From a checkpoint of a small transformer trained on Wikipedia.
Training: a variant of Muon for these matrices, 93M tokens, 11323 steps.
Each number is 128 + 32 x the weight over its row's rms, rounded and kept within 0 to 255. Layers, rows and columns count from 0. Numbers have three digits each. The size before them is the row's rms in percent of the matrix's.

# layer 5 attention value, 160x224, rms 0.0352, rows 97-127, columns 168-223
104:158139120160149106111141085080186155104099129105139077116044178153133186117117116097183101167114106143082111166116111170112128125200127122138086125130112150172090106132
083:138131184101075129132170075104142166149130091117131105171172119077111111185186100103083173133102123180179183149088089176096139116141100184118163130125175129094138068094
093:144136113074115131164144093083132160164126154126198137109127087183116106070121190109038137097137172165122086140163123136148214150113122124155131054156143119128167135180
096:104077149128110140104128129145079071115086145113076096101139113082073201149145085155153090153151101140176116166142124043077123168136120197137138172110118116122117167118
095:100109076144094172148079175171096054105141119100158205117198075149113099147120141115121109145145100158150128082127163160172085117133158096152204113100141133131155149143
093:079175129094120145100103145098161116076166122162103090112061169140145144090190118042101106173118154127106150195128087116110102203113090152119124117089151100104125127076
107:215105121099117149149156106165146105126064113070143097125071137110049081131120069169124139095123127128107155147135105065111128125086096113161117141167203149190125100083
102:090112114168111099128128135113147127119128121087155195131086120102161130158159149082206152087149093061172079054091152123137108138128125076168125149101133095146133110164
096:157160144138136086125085129164113125108114170113127148121144161094149119063149109129136076091171154094110180123135129157126139153170136109127114058142109149154118122075
091:167090070159151139093084106121147146132113110112055152081142123171164094115116100058136105158154143132117098122090158091156126126166145151127080108103139163219145140058
106:112161134131149165099091105119147183089135136098037171119119136091133143091169107185100146085084168135132147111110156174126093130165172068097128124152194102129169052103
081:106166140147180127127153117181134133172154147137152156120100091121140077167139129163183098116131154157169120108142110152106115145137164103139065089187130138134137104064
092:093136181142100105217131167134113159133150102128147112120151136147160139089116177069065138169124120088105124123159152097152167202091141131126079186140140147113089109172
095:126119132109123153111131158123140164134073132118140108125102058133116140139061093134125173124106109081138088174119164127057070106210143114147170064119098169146180115156
094:094075186101158117139153118072148096123125148138162103156057188077193067128120132082120171080153083119162078134134108120141130176135126108141146122118139078095118090102
085:096164114149163181167126143123097129107110140147066158179119070107138138105109141130118089131112187177161144099127119147091147130163115205177129101208117161095146129171
097:178123168128146149148075109061102204132137134112100130163168115116112120106118084130129152125173093162126136118122157085108057158134098112143066143070120149204141188133
082:147146136168076146144111137140153092115127117134106156111129163070108200096216113120106145144133106166034118124113062143135145126164152099160168075082109136099113152093
093:138092100106142122179088158116087055105115158124158103114131182220114112106147159079136100124148151141132063107114146093154159166150142101124127129049118126176113122107
096:168191118147151126114134113141144090140139101139146154132071138175056061106055096117081146190146147121227162193109108143119112133126109124133074172162138149134063151131
093:145062117165114131126143164109159095121140133135123123090109109134151186120116132201096067098112166096137117135155128126068144121137146103085109123103074078135126175137
092:159112153130131153122157082042155111154156097140139115147101106158113080165176129114122035121107137162156134126136148165179132131104135131120176123122188101029166087108
100:084150167202140156117170172147091101142135198088156090104125085118131154160118128122098134114169119078168133117102159123134086134160195051132117125134066113150156173172
098:146127108138131101189123162117148152097156083119113130130199151084172175112129096161124120107135150129066143122115149115206134148122152073114103106122124100144116195194
104:106215145169089108084202179127148143128073124133128094104089098161140121168093124089170133129097149095071129147121172148122158151148120098165160162103070168144135117142
087:099106149130125109151148130140146141119181118100161090086140055167109150040139207176064146153240108110164088110142142114114068123135127122127126114126148128108159102169
097:166065201162199165083136103162105053175162164142172112150088150122122137155092146129123170097101130142121086145133095121128140117112173122101137102117102123103170146113
087:134123124089129127105174120121146147088144150185152127120161195149076152190150127088079179184156049106107063087127133124096030126129152090197135136092127133139061108153
090:088164143132127043160117145074095110133143179137113128103074094113160086110112150095150152149197178204099157122151117154133145158107104149068079145136103174142109120102
091:130129127104140077118149130122157106109146099179138077116090155151142119140143074088200176128150142106072112118109123164104106122137114165154165096152136116148083089101
091:109127108196121123098100127157111112067139149147171152066079190059139066078160154086060185112121136077091113124101142160069079169124156110130073096073191096070141112128
# layer 5 attention output (transposed), 160x224, rms 0.0437, rows 97-127, columns 168-223
117:141115155135112106152105096056146141079051130106119099206122115105112141096171143134150111102103111104169127096122146114131080081118110118104132101173110106171165198174
093:110186132137113104110169168157121146144152224089140155091141117132094142125110118035090127203090146125153126080085182122093170133086144127159113116147092082110142098168
107:060173093134132105139123148121131118127093087156145036124107166119131106118119083100119158171067115153149112124136092121166119100156149091089165076160076099154176138131
108:105082156126049105095142180100149150062136135169156128136126094098082114152094145126105147127200150126104165127147134083138127132175101104134175126073135083096088114091
112:120170066128158103166130103143127093145163128120106150104159115108120062133137149180135187127082133086114152121106117178129125139098145139136108110087108148167075136068
104:128066102104130166118130147143147127092186131083157156138102095071112138191105173048130132120151142161132134104137138155142089176126147133129120089119180087159098171139
121:169204126112172114203093171184095135116103197167167107084149187098113172062245125139107130128148123156128133121138138060140092132166089104105130087182107121121141166091
115:087175129127075074128103113189162092127138123098089125083167105142147107120142116152136175075112115131146117089080056169125154130094135145148097125083105122072173144127
108:170142165107127148162105093174147103120164147113194062132153142051157181102050076121136081072121133155107102157178110133148103138152098128094100106160116151092166127078
098:128123089121157168124109138189154163143102139094122159171198102086090186146029170127151134139135112129139091205103144118168202125089188121089145116128124156024067167145
118:150088167111101090131175168150151140200181157090106102094132132084132182088116172158133105179115135137101099106100159131133151095129164070116122144111139158105107115117
081:084140175105080108132130162184134094148105110056129094141151126107234148083095133114125107161178101143073135159109087130107118141080122124194126115098093154119119141112
102:126107110138172160096195106128097136185134157170098101099114163145087058148097174164072158140123093145149146102112135195189204136161114102112118117135148124097091107142
105:128161100124091047156118098147121101125072117064152181082124127089110125109127123066102122112100160110141118146121121099075073150144125186077121089106054103131118127196
103:150158071122102087155137170167111094131093156159125161127069123118160124151104170109108182168121110121101051139151150162092151162145165218126135054072087149115065140163
094:092073167148089172120168141112148085105110125179101099133118106085155139059142153077151064107147171185152087103108127145137092087111068136180140174179200175141134112079
108:131157158117152168127115149086093062071109157112197127142152151135096102139125147176135130066138098108133096153111148131137119077080117094117105162123080116111106132114
091:189141132127083127142151102068134146105189132148194134098099116142078165162162142126165156091078192148109128104081149157048120158129146073170090165101100134155153083113
102:073111095111168161148096141069133139104097137114093125160138117138103122140061201138130091137105085139109178190144089102185197142175166113099161135128147147110137169182
108:168097104080167129132160126080154224180091140119106063209155154184145137152146109171107097158161103119117116154080204126163110141082114143133160108124111095110128151082
102:184138115210090088113151173040177164108073111152136162109132148113171108088068142168164139147139163108163190157160065085079071120140098138059099143073137147173125131156
101:093129134180102101143124182103132124138118186163161158113104063147107152107105085120129156181083115145161139078120151153082135100107156121159195081130106089108138128099
108:191176144129148143109168083074171162151162100069126109138193163140146131177125186105144146114172173156159133135157105124113097181151108107102107128096174172172162090108
107:217104133112084081129156056117105093159127175132122097153149116100092067113049138109122163080079171123158091122156160108150083087134147112118115161082073110098060141134
116:170166127089153128135116056150149139175182092100150118080088130149053140097210117162146104096190115129165152132146171131087167112147124155110114153166131144077122192132
096:127163142110078063132169146169163136160150098104106082077146102141111094139107066152116144164119094119158099079100132116187127139132155109110142060114124090139173148095
106:115129141114135096175097112005113107161058101112154150151105146128161158127177160125145160189147108124091142123107163082081079103116160170113152102099109148193091110144
098:061131135053176124087159104166092138094113112158131132128144135221061089164170115089126127148096128102081115112125130143129154159177154125127125110162089094077153164153
103:118142097083154117166117095048154101129158141071159115132115132149154150157137125131142182106184090162137120097129114161144119194066134122126134092170141117181160222080
103:142167142183127167119136106198135103136133120177099153113100145138124129132132112107197125166130155138156106093166128123122154170165117126159127142155087122106160120140
102:133099127077193162151180146172083129113120107146131101118106163117133104110160205117167161073123144081098123116126084197106128142128125142133096126080157184137149129090
# layer 5 attention query, 160x224, rms 0.0352, rows 128-153, columns 168-223
089:110140102116070141146114142135111144163161100193116122108171087131155133173140128118121141136151115082154168110142061161109131155107073120111120106189138113095094085174
088:117139173135103090153072135153132101131127153117135145072110135100134083094134091134124092110067111086132143083054143115131102146154166152148132162190110103135147115178
091:129096105152091153104177154126130183112128134076144155138091160113114144094106093018084072136133137144121110142200164139184126143130124127101079116149132124100085155146
090:152162131139092142185110133083156203110067110137155083141131132145170123095132107114107098135099127152214147108148115170122122123184132127121108088095078164061115100109
095:156159194131121173144178091151163146113141176161111167148209166156124113161136123136111144122136091086094141123146157136139159145105167081105100147130093094171173146133
113:132147133142086113159123138096081155141152095116161092162139158111153127143102104062121095109170112141152092122124102155178128152093122110135152094175094184135081122082
101:114106100114098166115130148083127131097130095149088131109119170121098103125136121098142116123097156129153128126116135098196118110161116100168136135129139105097070147121
103:158149115135144105125129118151115121166082130131149167152120087124108127175106140171085089080099127153138153161127096097087121114085131171139109135101165138108140124153
082:139084135196144089147166111155139147170145107114133117114095109150128151097160095124117064143061104192138053108115171169129165156141111113193140140157083127122166106162
095:197093093107052140136065134151175107105194121106143088100101147135120137138158129125136118100185158161109102159142100133127130152147136141115132157199114184125076154118
101:150058102084051173146104204138119143122143134090171112121061125153089093106125129126141129118174156140119139121176091123166112123144124126162076098147137132093063130077
113:100066133150092158143091143134134135119167173099180051093094181125112104120140117081141114047146156134119152117126098142185102124141111134152132093190122112158089167115
097:105190098161114120119141105206208163134163161170082156158126138161160182159139120122167147135117100133120130161153098152121166191126109089073139146126086167069185156158
090:102111133095149131068085141145107123145178131096130085172173144102151205151126159108152118075142137154100136094084074142123178130162152152151156083112098169134110111154
099:167154170123115165139136101071154144173113135136131160144118170137121141082156155174144137169087122116111149069143177128147169114130124153099137116152133157095156149110
104:152153130066175147113102159173103118145126117123123166137152099073074104096169149145160093143106151091102180131130149111172139147124146148190109161112155136121130117102
091:123043073108094090099095123099111049133137097168124133178111138142150102135164104088157095087145140120140112112087164135173124114167109129127150133156149155153096141065
096:098130117094168114141165111117105080128128153082183111053169114162076083099120111155096115158092182072140142160180166098174119128161104163075102122109148159151185048162
106:119085082126091162126131149141168083117115119095097067127130123099109077099154107119112162148111139104088208149086100130107128157157085131160166107129108084154114101117
102:085108111189126140157156164139138109155082119143106085095143105137185119109130114172136129134156157162152134095149089100142151092082199102163143202166171108156074160157
107:076167137101113132142172156190111074169062155220097166078061142210165135085129107156109104176097144143150126148165113127165106136147096157183134182159145166074154119057
100:144140121140140084190148152100128145090165162109077144139085163075093103129105081154102165111125201091079119091179156121173097116147093117123144138123129102060146106118
102:154141116142107096242133104173132137141159149111145098211171136171104186094118160157169067120135129117164156168158105197200129146097138110110150149133115108116115183120
105:160165133117133129169131119131109173110152131142144169113179182088088161113194145110141181121097142186118156083122128141130089150109067083111150140139033100131108088108
107:126153092081157137121200106151102111151191163102127201178146140081116113167130166111110086161096132135133122137185053158143167113155116106090116061070120170152148191117
103:125123115157114128061113124132101163111110065130162164112159148143105173124195179152091171125124098160110159141107079132042183123139173174097174109133109161122147107141
# layer 5 attention key, 160x224, rms 0.0351, rows 128-153, columns 168-223
078:118143100193180123106170096126131110133111150125080151112118115219166105108095128120191129125118114149182108099139162071111169137113115112131204101094064077170198129133
082:087091068209112173036087137094172095158172141152098104150076125134157132159106131146179116113133134196129143115235137118069117209095139150131137097163123148165140094122
082:098151134157184139115152083115149128122130053117149160131149113106111119123173151135176163083089102142126128142141199103082165158126163074091138068111068141119103074121
086:095147132129171094106160135190105081076142149118092171069091114120103120109126096097141155172148133077094165186107124109127095164140192131173172133169123101148106113226
097:118095145177124153138176144155137129136106090156132152150112147101093138097110096071151133166103139185119120143079149150152127088125073124050119110155098091140111112088
093:165109064122080098082108160191131154152142187127132121079136154137153154069159160156103121071143082148146195127110113060149103072167147135125070115139138125086157122147
122:125125118083185072109105114131097185140114137204122041102130122093140114173130135154163142129134122129110151124136109124039119120118175178111135117142177127120166115100
104:218120086136138075107124142126095121152074074108161103134128165083112113119113129150128146114100116102102095105119140148093140143154152205165107138138177170171162117136
079:115138156077079150114153180143116130135083130134120096107157121119073122146110194101120112115173121109084111183120129049115146095133098179075092199154135115088099078067
089:072149138154163141159136170077159122095065126147131151158127162140075130107057092114098049149090124155202173092076180122141194152144103073137132118113096128157121168069
094:118118160083175113134144129093145095128152123093124112109174137146073153086124135118100099149111135061115128157119213085123094115103094052105119167140147134085114117136
092:150104122073085143117105167143086108130156121120077139158106101115165127099149153179092134144117131153161138142124060150147068106089086093169122090080143149071133113099
090:098135184112132154131172120083081121110103152104077127100141094087086115140072165118143068139084107103144122121067213144115202082144197135117135104160140057182140091099
106:169107142123089145105156091093079178188108142130136087124065130117151171165139147162098119067101104109185151121166129112086122099141148221088095068121163197142147124044
083:115142114094085144159131113106057114178158150161106096159123160098137158171139130154148129122158143161157168146092117065162112143132179163098075132105169091150129091118
097:112086128119189110152116149140108157093120151128103174047109182144083120100198081158139057167085177160164131095151092119138106125133102079128121180125183187062157205116
090:192100143145138155091148155137190148163131129143153083119104144170135096073158103142097108106150103145132107123135123164148173125106172077133152151117157178167114150141
096:146101158178183084166127131147145124146129121145146126104165085094134183124142113092102112173074177146068127152149086159074101143109075128132132097140137110168216147160
104:121112085118143138142129131137157116126138123190062134191114199104117112063090082115152133196153144126121161120079136132176135117135129147161183059145135114116127108087
102:131160150117110138128157162177068116154155149123085140122162088200145115091099124160121135115184141178124138106182130108061091133120076135091114153076141144073147146090
104:160117107141135103090099148114142087125152104143065195112149121125117146096225111151134140192126137098159146122083140166146170138142143163098120087140089124128140124174
103:139122117125117095150089111180140210140123163106109127096114082067120142129072097104091115118119106117147123143111054133126091153198104180072080125167109137066111136098
102:150139078131137132147099153137150084135196116152114107148151103216113163171141141173162100090064081141133156174153178177153124160111151125143119102133132107168128169145
106:147114166164097177124133078140166123079096099094107126043149199108113107072150089094150156146178098100125153087151136131142154153134102082176138142104083123127152096145
103:148114154021165112185139120136123085164153082117106097189116124101117172143137141166138085118115138147144144156165149084094042114136120122096152113169156110112116161108
099:120134119165162158125170127128135102109176103129152166124139138182130120066117100076125194112136085123120127129138081068132154145112145072110184137182077094096128076107